config.toml
hidden_size = 128
head_dim = 64
positions = "alibi"
qk_norm = true
init_std_o = 0.0115
init_std_down = 0.00577
schedule = "wsd"
decay_fraction = 0.625
decay_shape = "linear"
batch_tokens = 16384
Each number is 128 + 24 x the weight over its row's rms, rounded and kept within 0 to 255. Layers, rows and columns count from 0. The size above them is the row's rms in percent of the matrix's.

# layer 16 MLP down (transposed), 512x128, rms 0.282, rows 78-104, columns 0-127
size [ 99  92 100 107 132 101  89  99 100 106  92  98 103 112  96  93 103  97  91 105 110  97  89  93  89 106  97]
[[149 125 140 138 139 128 142 126 157 176  94 162 131 136 107 143 133 128 119 102 108 155 116 141 110 157  75 148 137 157 124 125 106  68 138 140  98  85 132 136 106  68 110 133 146 115 156 141 101 124 107 150 128 108 123  75 144 108 141 126 119 124 131 111 130 127 153 163 145 139 146 134 134 143 116  81 145 112 127 105 122 120 120 119  74 170  91 105 116 148 167 132 147  98 119 147 178 146 159 112 142 140 147 167 146 155 169 131 170 150 143 134 128 168 106 135 128 163 149 122 134  74 145 144  96  96 125  83]
 [133  78 117  98 123 145 166 165 151 127 119 144 133 120 142 157 101 133 131 151 145 130 148 123  87 162 161 101 125 117 124 148 167 136 147 144 102 106 201 104 113  98 152 170 124 140 168 120 139  98 117 120 146 149 112 122 130 111 104  89 158 126 128 115 124 114 144 113 141 122 123  97  93 161 101 139 102 145 171 146 131  97 129 119 110 144 102 147 119 127 119 134 103 145 102 146 145 103 157 150 191 142 162 114 145  79 150 166 106 101 111 110 100 110 143 182  78  97 132 139 133 111 157 129 133 153 137 153]
 [133 142 151 131 169  90  93 172 150 116 114  99 118  93 135 149 108 171 150 118 132 140 128 127  82 153 141 103 170 121  72 105  84 142 136 115 118 132 106 117 111 117 100 120 107 141 119 126  77 123  98 143 159 125 100 133 142 104  90 107  82 118 154 134 156  85 157 146 156 122 172 129  92  93 178 137 175 129 122 110 127 115 134 137 122 175 121  95 144 126 134 123 178 135 161 134 170 140 114 113 113 155 128 176 120 122 110 132 141 121 121 128 119  95 144 141 162  97 150  88 127 136 148 134 113 127 105 130]
 [137  93 141 166 125 170 124 141 170 114 117 107 114 126 193 163 112 132 151 142 163 147 132 118  96 144 114 100 142 136 132 125 117  84 132 134 121 125 119 106 158 135 105 102 136 143 144 121  97 204 153 154 157 101 140 163 131 142 127 113 133 121  82 128 161 121 123 137 118 134 143 153 131 120 165 124 168 128 145 135  91 160  90 112  98 158 157 123 113  71 135 134 155 130 132 135 144 104 145 104 172  88 142 166  88 106  73 102 115 135 100 132 140 121 131 147  82 112 127 137 155 111 109 141 160 109 131 121]
 [110 130 144 136 116 131 139 101 119 172 123  91  96 106 169 144 118 125 126 134 153 126  91 134 140  90 199 141 132 123 184 128 168  79 107 124 105 152 119 119 156  87 131 115 128  61  94 129 148 135 114 140 156 168 139 116 121 131 145 104 120 149 132  97 136 107  93 109 105 171 129 143 104  91  97 137 155 103 125 133 164 123  86 144 113 124 154 130 102 100 137  83 151 133 107 157 157 122 146 100 169 132 125 137 115 143  93 114 128 107 136 132 158 152 120 131 161 152 146 119 115 156 144 100  88 127  91 129]
 [145 126 113 151 135 145 166 110 175 103 124 136 134 183 137  95 102 109 157 104 183 146 129 173 161 123  88 128  70 128 125 162 133 117 145 101 115 155 186 119 152 158 135 114 125 155  87 114 113 125 125 140 115 116 111 148 173 120  96 114 123  95 114  98 136 130 118 103 124 115 117 116 109 114 135 112 175 130 115 112 103 149 122 107 120 150 117 131 100  94 132 137 128  89 125 101 109 123 161 172  89 161 170 162 161 126 164 143 159 132 135 112 105 165 114 129 105 129 139 141  98 128 139 104  97 137  84 113]
 [ 99 132 109  75 132  98 147 118 126  78 134 135 187 114 123 101 139 115 135  93 150 139 102 135 114 130 121 147 164 118 113 132 144 154 161 139 102  93 124 141 114 172 155 131 166 156 138 102 138 116  95 110 183 134 119 111 171 140 139 135 132 118 169 124  84 195  96 129 142 124 126 146  99 146 138 115 116 134 158  75 137 140 188 149 154 113 110 133 149 127 142  89  89 143 129 119 126 130 129 110 137 146 135 110 144 150 175 127 114 139 136 146 142 127 102 118 129 153 193 144 113 120  92 139 135 130  92 129]
 [137  93 163  86 136 118 130 115 123 123 111 114 121 168 163 127  93  97 122 183 106 114 115 149 137 134  79 130 115 121 156  83 104 102 142 140 129 176 137 131 116 142 121 153 166 148 107 119 150 110 130 134 102  87 125 147 120 150 163 107 122 123 138 138 107 163 140 109 182 127 152 111 121 158 152 120 147 140 118 159 120 126 114 155 156 135 129 100 156  56 114 114 144 175 169 147 145 144 143 126 149 151 136 164 100 139 105 120 106 100 131  98  93 117 138 133 153 103 125 114  84 120 128 185 119 106 126 174]
 [145 157 159 116 138 143 136 130 117 111  76 119 125  88 108 128 135 100 129 102 111 131 111 167 101 104 101 138  99 169  92 138 144 137 118  97 152 114 119 141 164 134 114 120 117 123 165 117 176 154 135 137  47 135 179  91 166 148 136 150 117 104 147  92 161 154 146 109 119 144 107  89 170 142 109 166 131 104 121 130 141  89 134 128 100 117 121 123  72 128 124 113 110  96 142 132 152 121 160 125 122 121 134 144 156 118 132 140 115 159 124 156 116 133 130 126 153 114  93 102 157 125 172 119 151 189 135 118]
 [130  96 125 179 140 137 165 113  92 114  96 106 156  82 138 166  91 155 130 122 123 108 133 138 129 136 135 114 182  95 149 151  89 146  94 116 134 101 166 116  88 133 125 149 131 186 115 109 153 151 118 152 109 104  83 135  89 150 152 146  90  84 139 123 129 133  94 142 123 162 119 138  94 110 121 122  69  81  82 142 122 125 129  90 119 136 134 153 112 129 132 134 127 109 141 123 132 107 119 111 119 117  94  99 117 104 123 115 134 156 135 119 143 131 182  99  79 132 114 157 122 126 152 114 133 111 162 118]
 [130 103 122 177 104 113 121 104  98 124 158 143 135 148 115  97 127 135 126  89 128 149 124 189 134 132  96 136 102 104 123 158 159 124 104 105 137 111 106 152 146 125 148 160 160 100 125 117 132 113 109 136  83 103 125 120 177 113 141 120 122 132 151 125 161 109 130 161 143 153 145 142  98 128  90 145 137 177 116  84 162 124 122 180  98 129  89 123 114 132  90 118 146 106 125 102 127  95  98 108 133 161 111 137 125 143 141 113 100 146 113 136 122 125  98 114  72 143  83 125  83  87  70 131 160 118 143 160]
 [131 167 137 150 143  97 165 177 123 129 134 168  87 147 108 141 169 128 134 110 152 105  91  99 133 142 145 191  92 143 137 163 156 117 128 150 123 128 189 104  83 125 113 140 103 141 116 114 130  99 121 139 142 155 129 135 125 124  63  98 130 110 130 105 154 141 120 125 131  57 148 188 131 174 127 138 117 130  75 145 113 117 153 131 138 116 124 108 157 141 125 107 141 167 128  86 124 111 134 128 136  95 138 118 116 134 131 114 122 127  83 133 124 129 162 116 152 154 165  88 122 114 142 132 139 122 124 141]
 [129 143 113 111 128  99 102 145 107 101 114 164 138 133  80 125 154  96 156 180 106 117 117 124 111 152 144 194 160 123 133 145 112 121 117 122 121 133 147 167 102 133 143  99 120 106 110 131 131 128 117 137 105 140 118 126 128 130 152 127 143 101 111 121  83 151 105 156 125 158 137 139 134 108  73 115 164  98 157 114 153 152 112 140 155 142 121 124  70 165 144 134 128  76 119 158 170 123 129 127 105 129 126 162 140  86 147 131 155  69 149 138 115 181 162 110 168  97 145 155 122  88 130 118 121 150  97 153]
 [ 95 109 180 149 132 107 120 146 120 100 153 131 125 104 149 146 159 162 149 116 144 105 120 144  91 120 130 130 123 122 106 114 140 152 143 157 127 136 130 104 145 139 107 136 133 130 117 190  93 109 144  81  96 158 133 129 124 153 161 140 102 127 128 120  93 131 125 147 136 143 139 112  73  70  84 137 121 107 167 143 105 131 127 111 103 130 130 187 112 122 154 131 142 165 136 111 165 134 138  65 135  71 151 163 148 112 133 101 112 122 107 123 172 183  96 130 130 141 134 127 146 130  99 125 173 154 132 138]
 [142 148 127 141 120 143 143 129 128  80 117 141 101 149 175 141 137 145 143  80 124  95 110 143 121  97 128 118  98 131 112 140 139 121 113 158 145 179 108  85 114  84 152 126 167 123 139  78 115 121 135 164 130 131 135 125  96 104 120 158 146 145 104 146 115 125 157 144  74  87 113 157 129 157 121 139 152 107 132 114 130  83 157 111 117 174 134 135 123  99 109 144 119 181 132 130 145 143 149  90 155 123  98 153 129  88 100 125 115 153 186 118 123 167 171 135 124 105 144 143 103 143 121  94 157  85 131 151]
 [143  88 126 108  96 107 113 147 138 174 123 119 171 171 165 156 158 111 138 155 134  95 120 119 139 159 126 110 143 118  83 171 129 134 104 171 156 125 152 111 145 160 159 150 109 141 135 162 121 133 160 124 132  91  99 101 126 108 134 130 138 131 134 157 129 104 131 122 144 123 125 129 171 135 157 173 162 116 124 128 156 134 128 159 110 133 145 167 168 145 146 116 139 118 118 122 118  95 127  91 117 113 210 162 138 117 133 111  92  91 143 117 134 117 143 129  86 113 155 153 169 103 112  74 128 148 121 104]
 [114 147 135 133 107 124 104 118  94 128 154 125 126 124 174 185 121 134 157 116  97 135 138  59 124 105 164 117 111 120 128 121 117 148 106 103 130 118  68  91 140 141 130 163  78 111 123 130 118 119 120 186 158 100 126 144 108 163 124 101 107  93 122 157  94 115 127 147 141 146 141 125 156  99 103  98 136 113 103 154 133 119 121 137 121 182 146 130 135 144 138 141  91 140 174 182 120 172 124 126 106 121 146 140 191 150 145 130 153 118 104 140 111 143 116 115 147  89 147 118 153 156 140 101 145 100 109 142]
 [138 131 115 169 170 127 170 130 154 112 163 142 136  95 145  96 151 162 119 106 142 119 115 146 156 138  53 137 120 135 122 143 143 172 129 111 123 106 184 138 124 137 112 156 125  93 117 133  90 137 172 143 150 126 112 115 100 122 110 171 123  82 142 122 107 140 102 161 127 115 156 148 138 105 122 118 151 101 167 124 135 121 102 144 153 106 135 121 117 136 142 125 153 134 130 184 120 143 100 162 148 122  95  57 115 151 142 101 142 128 122 122 132 138 134  83 133 118 144 119  88 142 132 129 152 145  60 108]
 [145 111 153 141  88 161 134 142 138 143 143 125 145 120 119 169 132 135 125 159 146 144 143 141 114 139 139 100 147  99 130 119 158 152  81 166 139 122  90 152 125 129 148 125 176 130 147 112 106 163 141 120 115  94 104 128  95 105 119 139 130 107 118 110 163 124  97 114 103  98 161 191 100 119 136 164 149 134 109  86 192 105 148 169 124 149 142 110 101 133 145 152  99 150 132 123 134  76 150 134 152  94 136 115 126 115 159 129 119  96 124 123 104 118 118 102 169 134 182 130 146  87  75 115  94 116 152 144]
 [ 98 105 130 120 127  80 124 116 133 138 134 140  97 100 135 168 147 134 120 124 113 127 147 101 116 133 121 133 129 166 130 155 151 158 113 133 134 169 136 135 123  80 149 125  94 148 161 117 102 143  82  91 170 141 133 160 113  62 152 103 161 109 153 122 143 113  55 130  95 130 148 104 129 168 146 157 111 134 141 165 139 115  95 111  90 153 150 122 158 102 158  97 112 124  96 104 110 158 111 126 154 124 124 126 146 139 138 116 164 176 194 131 114 112 147 125 141 132 147 124 102 136 133 123 125 139 143  83]
 [137 141 124 113 123 111 159  93 125  97  96 138 135 136 144 131  95  58  77 109  96  77 153 131 141 147 154 137  96 169 111 128  98 167 135 141 110 128 108 121 122 115 142 108 125 119 133 140  99 117 101 128 112 167 157 127 133 106 104  76 158 171 138 140 131 130 123 129 137  83 119 157 129 143 129 146 149 133 120 153 151 142 119 125 114 115 135 158 125  82 137  63 141 160 115 113 135 118 151 156  89 127  94 151 114  93 117  95 130 185 143 124 124 167 132 126 115 153 141 116 116  98  97 104 103 121 103 183]
 [154 135  96 130 130 137 156 133  88 143 123  98 189 119 125 144 122 101 132  93 128 156 137 147 153 133 119 114 142 154 165 139 116 109 132 135 100 118 131 161  68 146 139 135 138 124 145 149 149 109 133 117 108 147 139 165 140  86 159 114 122 163 124 138 144  98 181 116 122 172  88 100 116 169 100 114 126 128 144 120 164  93 168 130 129  93 129 135 135  93 124 108 157 116 116 153  98 122 103 147 176 137 127 160 123 131 128 185 135  97 121 141 181 110 103 155 124 163  75 139  74 113 127 134 121 115 139 116]
 [ 94 104 159 101  72 116 158 136 105 135 137 141 144 124 148 143  91 132 138  97  97 121 137  93 116 152 101 131 186  89 128 145 151  98 146 135 111 134  80 112 130 120 109 171 122 132 153 121 110 157 148 102 146  93 148 120  93 105 142 119 157 140 120 123 120 131 149 191 152 125 135 156 179 156  92 101 117 142  92 130 142 103 138 138 130 131 140 112 128 161  98 117  88 151 118 139 140 144  84 114 165 129 144 162 129 110 134 113 156 118  88 147 143 110  95 155 161  73 111 123 111 139 130  99 129  98 108 160]
 [119 122 118 137 152  98 136 153 111 108 150 136  78  90 158 144 102 160 131 102 118 103 137  98  96 137 166 104 143 144 124 131 123 142 110 140 112 117 134 135 147 125 115 114 128 121 145 167 125 115 189 103 161 112 132 123  91 109 111 149 134  97 121  89 151 127  88 159 133 120 183 136 109 141 114 159  88 129 115 163 134 104  96 149  86 122 144 162 114 121 138 125 133  92 120 136 156 194 144 137 138 130 124 119 140 161  87 107  99 157 119 157 133 127 140 128 111 143 160 132  87 218 136  97 128 142 124 116]
 [139 114 136 140 105 110 142 107 141 139 128 104 117 120 133 135 118 135 163 136 149  61 135 136  91 135 215 133 130 109 192 155 138 128 138 147 110 138 123 122 105 166 140 119  97  94 125 142 112  90 113 148  80 148  94 128 106 147 120 118 114 101 125 186 137  82 120 142 142 116 142 119  98 128 114  92 114 119 126 148 129  97 185 147 147 165 139 123 114 125 110 135  91 155 144 153 114  97 156 106  85 116 114 133  96 150 129  80 142 115 125 124 160 116 133 165 132 129 167 131 160 126 112 116  98 129 159 154]
 [ 74  84  93 131 102 116 150 106 106 122 125 153 138 116 134 150 147 129 171  74  89 125  81 146 123 154 173 114 140 143 133 124  81 141 151 111 123 136 157  89 138 122 114 152 158  91 116 127 121 148 111 100 158 146 112 122 106 130 111 156 138  95 164 144 128 163 103 105 143 114 117 134 136 108 150  83  88 131 131 125 108 139 118 107 114 101 141 157 168 167  71 119 104 136 116 142  99 131 116 135 123 106 139 100 112 123 137 104 135  95 162 104 112 127 163 194 118 111 146 145 137 151 165 109 147 147  92 130]
 [ 88 104 158 116 143 126 136 120 144 142 115 135 109 128 108 122 142  83 161 108 112  75 135 116 111 175  89 166 106 135 125 129 115 147 171 143 126 111 121  96 132 132 126  96 133 159 112 151 130 166  81  96 150 111 137 125 115 134 152 136 169 109 134 119 128 136 175 115 167 137 130 119 126 148 143 128 121 129 155  98  80  92 154 101  68 111 120 125  98  99 104 151 142  93 149 135 115 125 105 127 124 116 168  68  92 107 139 127 156 117 126  68  97 132 141 119  97 166 140 154 158 145 125 139 147 128 139  90]]
# layer 16 MLP up, 512x128, rms 0.263, rows 79-105, columns 0-127
size [ 94  99  98 101 103  95  94 100 100 104  95 107 103  99  94 110  93  96  96 102  94  91  88  97 101  97 110]
[[142 169 126 132  92 149  86 136 120 112 126 122 137 146 109 165 148 151 159 122  72 130 135 138 109 152 124  94 120 117  71  96 114 131 121 151 114 135 170 152 115 163 100 102 175 102 125 132 131 120  92 146 117 140  96 128 143 140 101 153 144 146 144 133 130 122 105 168 129 104 132 163 153  84 110 133 124 144 149 135  92 198 158 157 146 162 149 149 137 126 127 167  84 103 130 156  90 149 108 147 138 118 140 172  87 131 117 105 138 151 135  77 164 106 136 157 123 112 143 121 153 132 133 119 163 132 151 145]
 [ 99 120 140 147 133  97  87 132 176 126 123 120  87 125 119 129 144 173 108 130 111  96 175 138 160 113 110 144 124 105  87 140  84 130  96 152 139  97 130 125 118 124 137 103 151 122 103  78 153 172 136  98 102 128 165 169 119 155 127 142 146 147 148 119 115 129  94 156 112 139 142 120 180 106  94 127 136  85  81 109 158 117 126 133 162 147 166 189 161 172 125 136  98 140  85 116 122 136 167 138 129 134 130 126  97 109 121  99 121 107 124 136 108 139 117 150 105 128 131 124  95 162 119 141  95 113 162 124]
 [134 116 117 168 133 140 141 142 129  83 103 128 115 104 101 114 149 139  80 159 184 124 136 153 146 102 103 117 126  86 110 161 111 118 133  90 146  92  78 125  74  98 141 135 114  95 117 101 133 149 158 143 156 156 140 132  82 112 124 124 117  94 210 153 140 131  72 131 136 126 131 143 135 114 154 119 131 102 145 107 124 133 127 124 149 165 139 136 127 121 120 127 159 114 135 116 150 123 145 114 154  77 155 127 127 134 111 115 114 107 147 139 123 126 149 137 146 142 109 160 115 135 136  52 137 110  89 161]
 [113 126 124 138 143 135 120 146 114 151 120 129 137 104 150 110 118 146 134  95 110  99 103 107 152 118  81  94 108 168 156 143 119 127 105 124 133  88 117 100 165 172 154 100 190 108  96 147  87  69 165 126 147  88 121 125 119 103 181 121 105  93 136 133 141 139 100 146 155 142 158 165 105 109 100 154 112 114  90 149 132 155  94 174 122 123  94 143 131 121 120 136 165 141  81 157 101 129 106 130 120  89 123 142 167 159 142 129 134 104 142 149 126 141 134 138 116  94  93 100 127 116 111 105 104 141 147 144]
 [144 123 127 143 119 141 145  84 144 127 145  84 131 110 109 165 121 143 139 100 189  85 171  94 110 189 131 152 138 134 104 174  76 138 121 131 127 138 147 140 123 146 159 141  90 135 130 101 157 142  81 138 169 145 144 165 157 134 136 158  92 148 119 145 173  89 162 146 101 153 146 117 135 146 149 127 146 157 111 145 106 138 134 143 112 104 126 138 138 141  96 134 162 133 140 151  88 126 150 142  77 142 108 127 180 116 148 130  90 141 158 131 158 136 162 158 135 137  96 138 142 140 126 121 138 138 145 144]
 [150 142 110 170 126  86 159 113 140 151  98 131 111 133  99  91 123 126 146 123  73 181 138  88 113 180 107 154 150 158 113 109  96 139  92 139 123 112  98 164 161 105 102 148  75  93 160 106 120 166 143 177  98 104 146 106  83 113 145 136  98 127 125 151 124 119 135 131 146 107 107 142 124 125 116 122  84 124 106 117  82 126 114 132  96 116 138 119 103 126 128 170 153 131 101 138 117 126 137 114 148 103 149 122 145 161 134 175 145 112 122 140 108 133 120 162 120 153 135 174 147 110  91 125 103 157 127 126]
 [122 129 127 109 109 131 154 121 161 176 142 101 140  88  91 161 138 149  88 143  93 116 134 118 122 126 119 122 111 142 177  93 135 166 146 143 111 120 136 135 103 117 144 121 137 121 152 109 120 133 103 119  94 102 118 149 122 104 132 148  95 143 133 153 136 100 123 180 145 126 133 136 127 127 100 134 157 120 133 146  79  82 121 116 122 160  67 191 139 108 151 152 167 162 151 103  89 198 145 102 131 152 143 126 175 119 150 117  97 153 106 117 104  94 145 120 137 123 121 124 129 149  94 147  95  95 136 121]
 [169 107  91  79 162 100 122 117  96 117 154 170 105 121 131 147 151  86 160 143 117 164 174 139 129 156 113 102 140 162 117 141 122 110 132 130 159 100 100  93 111 128 150 121 112 116 111 129 170 124 152 124 113 176 122  96 107 127 102 118 135 125 142 134 131 120 112 111 163 126 112 119 174 151 110 140  91 153 132 146 121 113 104 112 113 140 114 153 126 112 117 163 140 152 102 150 147 156 141 109  89 165 118 130 136 183  89  68  91 139  87 127  75 154 112 117  96 140 152 135 140 123 101 139  91 121 130 127]
 [186 152 120 111 152 125 120 105 128 116 144 154 176 130 159 147 163 168 119 128 143 122 153  91 108 124 153 157 120 108 101 149 115 133  96 122 102 125 173 136 153 165 130 125 169 131 146 139 135 136 128 129 102 109 138 129 122 121 187 126 153 123 152 146 153  77 112 135  79 138 140 123  86  86 110  95 130 123  87 145 188 132 152 107 120 147 126 113 105 124 189 147 139 108 140 151 154 130 159 133 142 115 134 158 113 151  78 109 153 123 107 124  94 144 133  99 118 174 151 144 150 104 111 104  99 124 129 111]
 [137  83 108 139  97  88 118 174 107 123 124 169 138 127 115 102 148 120 134 106 114 122 150 165 120 138  91 108 125 113 118 111 154 156 111 117 105  94 124 129  99 121  55 163 132 117 124 167 105 137 119 131 120 164 121 126 111 142 146 136 164 157 160 138 139 145 116 136  93 153 145 154 145 145 115 158 107 149 105 115 131 163 112 155  64 132 121 135 161 129 109 149 132 107  98 114 129 122 139 103 161 147 118 131 157 115 103 104 114 151 121 146 139  98  99 124  65  98 121 113  83 124  90 155 108 154 111 190]
 [126 104 159 115 126 182  99 113 131 101 129 114  72 137 132 111 143 102 127 132 148 142 158 141 134 115 153 124 127 116 128  83 112 137 133 137 109 107 146 137 144 148 116 142 120 112  93 155 119 103 132 104  88 149 177 131 138 125 124 146 156 111  98 148 107 186 115 167  90 175  74 145 126 122 127 125 140 129 108 128 124 137 138 108 115 136 101 192 120 128  96 111  95 148  84 136 160 152 126 134 132 114 125 185 164 144 153 122 134 127 136 150 172 165 141 114 146 178 134  99 129 190 129 132 145 123 130 168]
 [145  83 119 158 113 121 125 146 125 172 123 123  98 125 101  82 119 127 149 146 103  67 132 113 116 118  97 134 164 102 160 176 151 132 148 173  72 114 115 150  97 135 144 165 103 141 136 144 138 130 104 132  93 166 112 141 115 110 113 162 127 136  89 126 124  91  69 105  99 157 161 148 104 107 164 105 101 131 150 131 173 125 153 127 154 144 128 135  86 160 118 154 115 115 127 115 169 125 152 159 132  96 108 130 182 144 149 111 103 117  97 109 123 142 106 117 105 109 126 112 126 122 139 136 150 121 136 148]
 [121 149 143 143 113 133 149 142 112 150 135  89 154 128 204 183 118 140 138 107 111 133 135 151 113 142 121 123 149 100 144 140 152 111  91 156 115  98 106 131 125 162  88 158 101 130 158  82 123 134 117 136 107 135  99 167 131 106 163 133 129 161 118 158 145 101 159 172 104 158 122 131 100 156 112 103 131 118 118 135  76 147 142 148 123 132 145 134 166 127 122 141 107 122  83 119 121 123 123 113 120 142 127  94 109 113 136 104 128 134  84 126 229 118 120 102 153 152 147 119 126 121 123 169 129 106 152 146]
 [159 131 142 109 112 164  88 108 168 153 160 134 136 104 101 124 114 137 120 168 131 158 150 133 126 169 141 166 133 113 145 122 147 165  73 145 137 122 127 150  90 121 112 147 140 150 145 118 125 130  70 169 153 124 154 144 118 149  89  89 151 115 141  96 137 130 140 135 123  87 140 132 124 155 149 145 125  67 149 159 145 113 150 153 129  95 119 140  97 113 139 158 132 129 125 153 138 124 116 130  71 138  83 121 110 147 162 124 132 121 126 152 111 169 128 166 112 132  82 107 109 152 138 108 106 193  99 126]
 [ 85 162  98 157 111 130  94 157 170 127 110 138 133  96 142  96 148 123 102 122 157 131 136 147  95 109 119  97 162 136 115 148 103 139  99 168 133 105 115  77 110 103 219 113 111 134 105 106 106 126 144  94 140 153 124 124 100 108 129 111 153 111 159 147 159 127 113 130 147 120 137 170 131 156 143 158 111 137 157 121 160 119 141 102 115 173 150 129 107 133 117 142 116  99 121 131 164 123 129 119 161 127 148 174 108 141 136 166  97 161 118 108 144 164 153 103 107  99 120 121 132 154 112 116 126  97  77 131]
 [100  99 146 130 136 169 143 122 120 170 138 149  88 151 163  66 186 181 144 161 141 153 123 111 152 130 127 105 146 143 138 102 142 128 143 156 166 147 105 156 122 164 135 157 158 105 140 123 149 124 136 141 113 109 111 139 103 149 155 151 123 102 137  95 134 119 122 131 122 125 128  97 119  84 107 158 124 143 153 101 116 172 152 146 128 134  86 139 119 151 123 141  95 121 123  95 158 109  76 119 141 150 115 151 158 115 141 129 150 143 182 111  91 148  94 149 149 144 153  85 147 117  87 113 106 141 106 148]
 [114 155 134 162 151 119 135 144 124 139 127 137 102 162  82 108 176 154 170 151 125  76 118  95  95 135  64 125 119 121  83 152 141 124 157 109  94 150 152 134 166 119 110 150 126 138 139 135 118 121 155 132 151 130 141  71 110 142 150 168 108  92 164 136 170 184 124 138 147 109 132 124 167 111 139 147 136 118  93  99  75 115 151 150 115 120 118 172 145  85 125 118  93 144 112 148 130 141 110 132 139 129 139 109 132 156 131 105 152 124 108 139  96 127 172 145 141 148 133 113 115  93 132 117 114 136 112  88]
 [149 121 138 113 112 159 149 103 104 118  68 130  89 111 111 145 115  81 114 118 102 105 104 132 133 107  79 133 109 144  98 103 122 186 107 161 142 109 139 150 113 114  62 140 104 129 125 189 142 143 127  98 110 130 112 115 115 148 106 133 176 108 138  96 122 124 146 130 145 141 100  85 134 116 139 133 111 123 163 125 125  85 154 123 151 136 119 102 138 130 149 106 131 181 127 144 109 111 135 131  91 169 137 117 127 111 131 144  89 122 196 160 113 117 133 135 123 120 130 124 109  94 150 150  93 174 132 102]
 [143 142 116 105 102 103  75 101 121 168 168 128 172 102 119 121 129  60 188  70 129 158 116 112  87 138 160 125 137 122 107 101  96 123 134 114 125 120 118 104 138 139 142 147 118 130 127 154 107 135 128 136 141 119 153 104  75  95  90 102 145 121 161 164 144 146 123 146 120 139  93 153  94 107 132 110 122 137 111 147  90 112 144  88 155 123 148 125 147 135 127 124 109 164 129 189 130 122 116 118 141 138 103 117 117 117 106 143  86 158 133 119 143 133  84 145  67 136  98 108 109 139 137 136 140 113 138 154]
 [130 136 141 110 109 106 108 114 112  80 166 115 116 110 131 127 111 135  97 135 115 103 170 121 111 119 136 117 128  75 157 155 170  76  90 150  85 138 128 112  95 163 141 101 130 165 146 131 109 158 137 171 114 125 104 135 129 120 138  85 144 115 145 122 146 140 113 138 129 124 115 156 133 139 159 112 146 133 141 110 104 147 119 129 145 126 168 165 110 111  97 143 172 171  95 151 108 127 108 109 144  75 127 108 159 146 163 179 130 101 116  70 149 113  95 147 115 133 116 154  70 129 144 109 162 135 138 134]
 [116 121 155  97 152 113 109 100 131 123  70 106  93  94 133 100 129 131 141 106 133 131 136 168 101 106 114 162 127 125 167 122 122 168 129  95 110 114  94 128 136 128 109 131  92  82  91  88 142  77 134 157 142 134 129 136 129 154 151 111 125  92 117  81 172 143 129 107 151 132 146 135 130 115 147 100 178 125 129 136 131 117 157 130 153 155  83 116 125 114 134 127 127 138 182 150 125 161 161 147  99  86 142 120 152  93  91 107 144 100 142 154 123  96 190 150 126 111 109  90 111 135 153 137 145 148 120 131]
 [124 111 133  94 108 100 146 124 144 107 146 134 123 116  77 112 122 141 111 107 143 106  92 170 146 105 127 165 156 130 125 141 143 130 140 132  85 132 118 129 130 113 116 108 153 136 162 106 105 114 142 153 125 130 126 139 159 136 123  94  99 124 190  96  98 107 139 171 179 124 133 152 156 127 135 167 127  79 119 148 149 147 197 101  88 150 109  91 155 102 154 116 117 119 146 153 119  80 114 123  95 133 122 153 144 191 138 143 127 142 122 115 124 162 135 106 146  82 107 135  77 133 134  97 103 137 142 135]
 [ 72 127  90 108 101 159 133 122 111 113 108 160 126 165 142 124 190 134 134  97 147 140 192 133 120 161 146 130 106 144 107 111 133 125 174 126 113 151 119 112 104  77 153 112 172 122 120  72 164 162 129 157 158 113 125 108 104 128 118 147  98 130 136 165 109 126 135 121 109 114 113  96 114 112 176 109  87 132 124 114 135 165 105 126 119 125 168 145 142 118 139 120 122 101 142 137 154 139 168 134 108 127 150 126 145 120  94 131 121  91 130 110 157 160 141 137 177 164 141  83  99 114 127 117 114 122 111 165]
 [147 130 127 139 140 102 124 161 149 132 102  83 136 153 146 160 112 105 100 100 151 117 125 132 142 158 113 121  92 125 137  92  82 155 108 151 162 124 113 101 125 100  81 172  76 117 123 109 116 123 148  80 140 151 118 148 148 133 151 115 154 145 160 106 121 176 164 134 107  97 130 126 127 103 128 140  95 109  98 126 116 162 157 112 142 136 138  99 100 159 136 158 153 122  69 186 104 155 134  59 150 121 116 135 120 122 141 148  90 156 128 108 107 158 146  98 115 143 148 128 118 144 128 159 108 116 124 119]
 [124  72 147  80  83  94 137 109 116 127 161 150  95 183 116 160 141 107 112 101 104 153 138 136 121 135 151 110 139 143 145 108  84 145 138 136 131 137 119 112 121 148 114 136 164 101 161  67 140 148 101  94 135  87 110 127 111 148 127 133 167 103 141 145 161 151 116  97 115 144  64 129 111 110 104 114  70 137  98 151 155 135  72 154 103  96 136 127 130 144 101 146 155 142 144 107 138 148 121 130 143  88 164 125 121 141 121 110 108 142 126 135 143 100 103 116 122 145 157 106 108 155 141 110 112 107 152 136]
 [141  87 136 140 163 179 128 106 110  92 140 110 138  85 164 169 118  90  92 119 113 119 122 151 135  96 124 133 166 112 138 150 133 131 117 153 108 129 101 173 100 117 136 143 140 155 105 105 114 152 113 145 109 154 135 157 141 119 160 169 113 143 114 134 122 117 164 143 166 125 183 140 139 113 138 148  83 108 112 122 120 130  97 131 135 143 158 156 126 117 116 115 114 106 135  77 122  91 117 121 126 152  80 162 126 138 118  91 133 166 128 159 174 129 151 104 161 115  99 113  74 150 134 128 130  81 172 135]
 [153 117 128 141  98  94 124 103 109 132 147 144 115 224 129 118 117 116 149 127 100 115 123 116 170 126 116 120 140 134 126  95 108  82 127 157 167  97 136 106 117 152 133 145 159 108 125 129 115 109 123 133 182 127 116 127 121 152 140  98 150 128 152 131 150 149 137 101 133 130 147 153  85 121 119 141 125 156 131 141 103 126  84 114  89 112 149 183 147 146  82 120 126 163 143 179 106 131 100 162 118 107 112  95  91 129 148 118 141 123 166  88  97 112 110 128 151 164 149 130  83 153 112  97 149 134 124 156]]